config = dict(
    d_model=512,
    n_head=8,
    head_dim=64,
    norm='layernorm',
    init_std_down=0.00491,
    optimizer='adam_variant',
    beta2=0.99,
    seq_len=512,
    dataset='wikipedia_en',
)
Each number is 128 + 24 x the weight over the matrix's rms, rounded and kept within 0 to 255. Layers, rows and columns count from 0. Numbers have three digits each.

# up: layer 3 MLP up, 1792x512, rms 0.0295, rows 1726-1791, columns 192-223
# down: layer 3 MLP down (transposed), 1792x512, rms 0.0223, rows 1726-1791, columns 192-223
up1726:123097150170152107173102156126123171113112114121142156065124119151124131133178132148143163143153
down1726:134186110107094120113151138131122114160136170138081152154155120122133086120134145147108113081141
up1727:128148098103176146125105126081107121136174156185110079159133133151148122129107136076142117129144
down1727:140117115123076142131125177148138147140125126095137129141137183108162120116084130176102142182122
up1728:143155086134168113145099142153146128114145149098124143136146148130108107110132113136121146138114
down1728:112161131122146159160150130133125120147134105142103124159113133131145130163135113164158144150141
up1729:115141138116150141122087137159098145130132119136103125104077143110093163103141184146133158104125
down1729:157127165124104141130126110143154111112176181124103140158102121131114173126133088142133112172118
up1730:173084157156178107096092138166061144107146115110114110093142149124087136143163139120115132139146
down1730:142136121101139081114114094087121107134137129104119164121096139103168169152127106122086098099162
up1731:111071145145090135110144158170159107124104123129115129105131125137119124083161094124109122118121
down1731:159118125146135110140137112105156113115110139113117137140121130109146134131113155136102122156145
up1732:155112134158135108125115105148104150130135156207099116143143129118140105120101154103176149126122
down1732:115103106153119140129100112165115128120135084150154112107123152122097125101141135108121132070119
up1733:123121160132134112098141124091138106108088152168108159101101100128094120110105134167162101114169
down1733:104149137104167124102073101141126122135162118134127086104148131131096144118167163098147086121126
up1734:118121186166137113095121178175126150128148129106105133124052173063112134106177097148116097168146
down1734:129133107110152120090148125138111113078149114166151109099152103159095147126122134137114122102174
up1735:153120145101112190138118121127137142144098105141133130107154108151101119148123102116125118102130
down1735:147144118173108105133125129138153119128164139118140144108146139109105115109136126120152147156083
up1736:157109152133138149097144126139161082137130119119118117137082148137119094129166098156112167120100
down1736:113102137089127177135071143169103189123141141108155126135128120140143111130163113119104130151129
up1737:125147125125089127125119163137152100121149082163099168179127155077104091123169102083167138129093
down1737:139130133112109064165105084133078117102142149120179132144084147151117118170128162092123132105118
up1738:106139121113178123115104153105131159127152091158114155148104139110113114124131144149131148180152
down1738:129134125124130136141187118156131141092147129121119132082161111094135128094121128123147114134124
up1739:136128126132129142128131112118088149128154121160121120141124166134148120097149104140121088129148
down1739:171140133210099118110126153123111143127150146151140164148123115097127113123081130120113125144126
up1740:129149091161107114165081166144134130167112121160119138162122146133107088135095109137144122138153
down1740:152116139127118187097149145140126167154179122113184151128122126082124125092096121140129156121131
up1741:172138127087118136090122112148133111118140115141127083107109133128097124119156101137088147113094
down1741:107075109149141108135096130108106148127130126137159169123114158127155140121122128129153121101135
up1742:167108149139124134118101069168083111116133109128118115116105120120093117105109159168131111146126
down1742:120131160113132119144158126104164103127144114138161159147140125106162133133151103116149119120135
up1743:133077156127130134141126112129154135146111129124118108135115152131129144139123135135139134111137
down1743:094141118138080120107114138118138147125127117130178128162113175108117139114134154160123166110106
up1744:177098111124118111126096117144121180144123136098126102105165154157113112120119110153107114135173
down1744:085125130153147139168165148099130127146120120123135164143149110118112125150130134104104106114077
up1745:126141119163110159110127100095082113102101121154132117166087124098164122110102130134136114127107
down1745:066100128118091031134161165126149107171106059139129114162131184119109117139150130171164121136163
up1746:140118110112159106114122135146136147113120091108110096106128102133136107123105127134194103170130
down1746:129105110118117130115154106131145154112123101159128095144130124120124128118130151119120135099152
up1747:130134134123135137171107120161088176121117101116097157143119107136106100131131115137119113091115
down1747:110076117107109098154120152117124076151076176190147119134134121165143143166150114148126183139089
up1748:124149143086113144126117119140128108094100124098113101140075153113145119104104117101107167175163
down1748:114112198110077151150125082130093129107101104126129161134142118172126078080089118122125100151114
up1749:125147157130150145137099125124126131123134141089129136098108112132123133139199078181151107137176
down1749:091067128131122127153134105162122182125169095152091148185078090133121077118132080116116160110167
up1750:108140122115158106119125139160129111122122124100141137109113143093160163146135124138179117174131
down1750:137099164168121115160130108120180105122107094112146114114114155117114121063144098142078141156113
up1751:113151107146110149123121129171121141140125134189133122152133135112156118113131087110203111125097
down1751:124145142107141126133132128121161118151137127126127169136120106131119105120111132130090139130133
up1752:151152108113134111121157110083108089124123172175078163146102097110118110164138159156165134131117
down1752:105127165136123118155140085131130104160165085119154133133144119157103133100151132139145137144143
up1753:107124152095090149142124158145129124139117102123112088116117155142124115137148137164120111140169
down1753:153165139103135119112131156137164101119114147098084140123146128090165108077159104162094114156147
up1754:118110134154134148160104119115109127149143125155134139087119137155139112161153125098142129124148
down1754:113130148065175144090146122131102118141136155140125108171134162123088131130086140152125080083151
up1755:107090127132122226118069139122118120103139100100119127135116154121083117142143114106122147140160
down1755:104136104086122138106128159162156090134137158134146103130136120123112136122126150118124136166181
up1756:130112155163132106135128150185139087132175146095099105131102166105102122098152130140166137149143
down1756:116119149138145154124083132132074131168080131119102121112121143177083134086142127168099141123156
up1757:121115111126119142113118143137110116110131145114129120170156131135100136094151130084165101136144
down1757:084114091160069155094169108157108156139123142152124147093118052139121137127150132127122169138136
up1758:103127123133146170136114140137138134104172143189121127107089124097186086140172138138156117129095
down1758:145133141129164158137118112082114119095159200101122100146127132108161090084129089141145129114102
up1759:173127156091126141103150127096092146119150121137113125111090147143128088142132116124198157134134
down1759:123113119138119115104126159109133125162158108100188079135127101142150158133154134120099148119144
up1760:149088188150118141110133085154065105122080115126133109123124168131108130119117141140166109101112
down1760:086098120101109124132115117084136118111116122138099162108120158174152092129117108138208183140158
up1761:130114152148128160103140155091171112134146095142111125151143123144131131165148086113141144114140
down1761:146181110186187137127097142143130163127142136123182116113098180136120122110154104130132119155116
up1762:122105120126194148093120147098142125108162117118121087078138091136170125152112143128159130135148
down1762:169103147143107111125087142141155168101139100103125136090122172085147123098105105121117115101150
up1763:160156140139134132126099143110068141112110120132117142123147195131112133078119110129167145095151
down1763:145089082146125124112150075109154087119098138160153125148107135092162114108115123142121140145109
up1764:132111135171123115127120096095120121126140146142126118170093144144105103146154122101134150127136
down1764:138106110115139140126172124137087111162117147083146126111150170101113081128141110127130096132145
up1765:093165111139129129103146070141123115128088117121106163130155108090180115176146121178144074147126
down1765:207132140089111170170110159169131078141127172110157114166115144084102094135182154124174102098129
up1766:121105113138145138115080102154129100109123114118123094131105179092105146132149101108156128141137
down1766:130107109115146107134127124123134129119091191101149086123151111151137107124130123157131147159143
up1767:110137115102149123148113111142084096146107129086110123105077159145141129106141160143165110136105
down1767:120110151136116144076156113091124130130128159136145078091112199107114155133094140075134061105158
up1768:090104124132124144111120126121129123126141159130109125148135122112154118143135150130117100104111
down1768:160094140123117155099119148098107114129126126127146173123170116130151122118126123122111124107139
up1769:104131140115112108107090151145097143141119090108126128135107127120130140146139122166134089095140
down1769:096136134122115140126103124142094103111101138125117118163097150122120139128121154096143112144130
up1770:126072154140130140090128159144153132151116123158141158119131127149130121129176135126137109131154
down1770:157068156100182127121133132082135135114135140093097138129103146128138107117096115131118112146138
up1771:181148090159127097137097133141134095185115073089124105096144179150116117157131101128111182151152
down1771:127114138157110182102162121162135171128127095077140129167121065118123129202121122135146086124140
up1772:134119109204140137132134125107117161136106104141115119127099151123126114116158099107157102146131
down1772:106144123105110123152123132123138136115128129122118117154181139111150119102133087139130122108143
up1773:124100149115125174118117133107108121124113171128137077130125150151119165119100116109136153139132
down1773:122090100176125114133136091155107127123094103134169170124162110110131147165094139128151144092122
up1774:108129184115138131121122136139089121101120113166124090156118141139107133138156092096167107122159
down1774:132102120082137117107118150146177117122139145103113157124130147099125113150116137127146128126153
up1775:110166104117149128106147149188089123126134107134144139120098186102149073110147108167160101118142
down1775:136142174157152136122144124132123186089114148099112157149135141106127115125115130097069094109102
up1776:166148087162119116115112130116138127089077169126107177187087114120081119108117133106131135148135
down1776:075123180076107124105107133136149147156127128140138090095129088122133162131121123173141132202125
up1777:121097146134109142099114168124160149101170112114143157087138125116126129144143134157159103140121
down1777:126137121130140097123135093128125122136107113132118101152139113146130107151126125109121067103137
up1778:098136134092121128157106130102088084124138116094127137094071109111117114125138114172170119168159
down1778:113124170105179111140156142158082103083160153149058128134131117106160097114123138133098098134117
up1779:133138118156140073161095092147114149148081136154091137138104101109148165097121216172174098153155
down1779:137136106137142129136114128113124129174135146132102114133112104107130103108136135147163120123117
up1780:148131116150119129104103116122117177152095126146138139092162104141096115157128169158145123087153
down1780:131176120130093145126116132132116148149147165166069145123099151110135111124132119168149164138131
up1781:112122162131119177147096130140116178145141130127114112109139153149105104152116116118123120131125
down1781:151135128130127116090149098147119094134127146145144132112117138101145118120121164139108171124148
up1782:130099157125159120112115123125104105114142149138111131094120135125148129108132126173176142131130
down1782:113131138095114114092104166124166091133127071106129163162160120129133109092134131155155118080149
up1783:185126112099121140156138171113130090123135096158150133147113144134138114086130096154102159148135
down1783:102069090112101079140064124114149127081097110178162057114071086120162135104169150101132158131083
up1784:179094140097107144144124189123128118118137122113136111115111140154096158097144125112169133150130
down1784:117118101191126083107152119161113139086128133108128152149122114129108160091129179129118152096137
up1785:184141086132116144115108109085132149095088147153131151151157101145122123134128097104158097142169
down1785:100111102113130106117173108167127157121151134102104048157086174101130116137199116136120143146137
up1786:153103198135148141135130148118133115163121174146123105136096142100140116116165111154115124112105
down1786:121121099113135153159126180117102142119134128124104125102159143142131108104100119135128118138112
up1787:094108105096118152097142182142100113153108137095121144151114138123118143120169146125164106125117
down1787:125139096142138095114097161135114155130141100146137155131099110137163139138107149104163188165121
up1788:124107165113142134100093152121128109112091122122093170092130116099149123127126114121137109138102
down1788:158128131123148148117184085113139154153151141135141113097125113111137111118115149148154139088142
up1789:105156135074164155143100111147113095106103085160125113147117165067109124119139155154139160133147
down1789:150144122157139104131120132138177117131120103147129117129117126135136117148156106135142131135112
up1790:175127118106111177119123121120130071170139138116114117171127102136119142145143104154116098091122
down1790:117125141114092119175107134129133118197143172109135095133090092127119111181106158096168147148114
up1791:103126193176140169105134162142125126109178106151142094145142146117106113121092146127173140103124
down1791:122101130102133111122075133113111152085093123162130192159109110156148127105114164129154120159125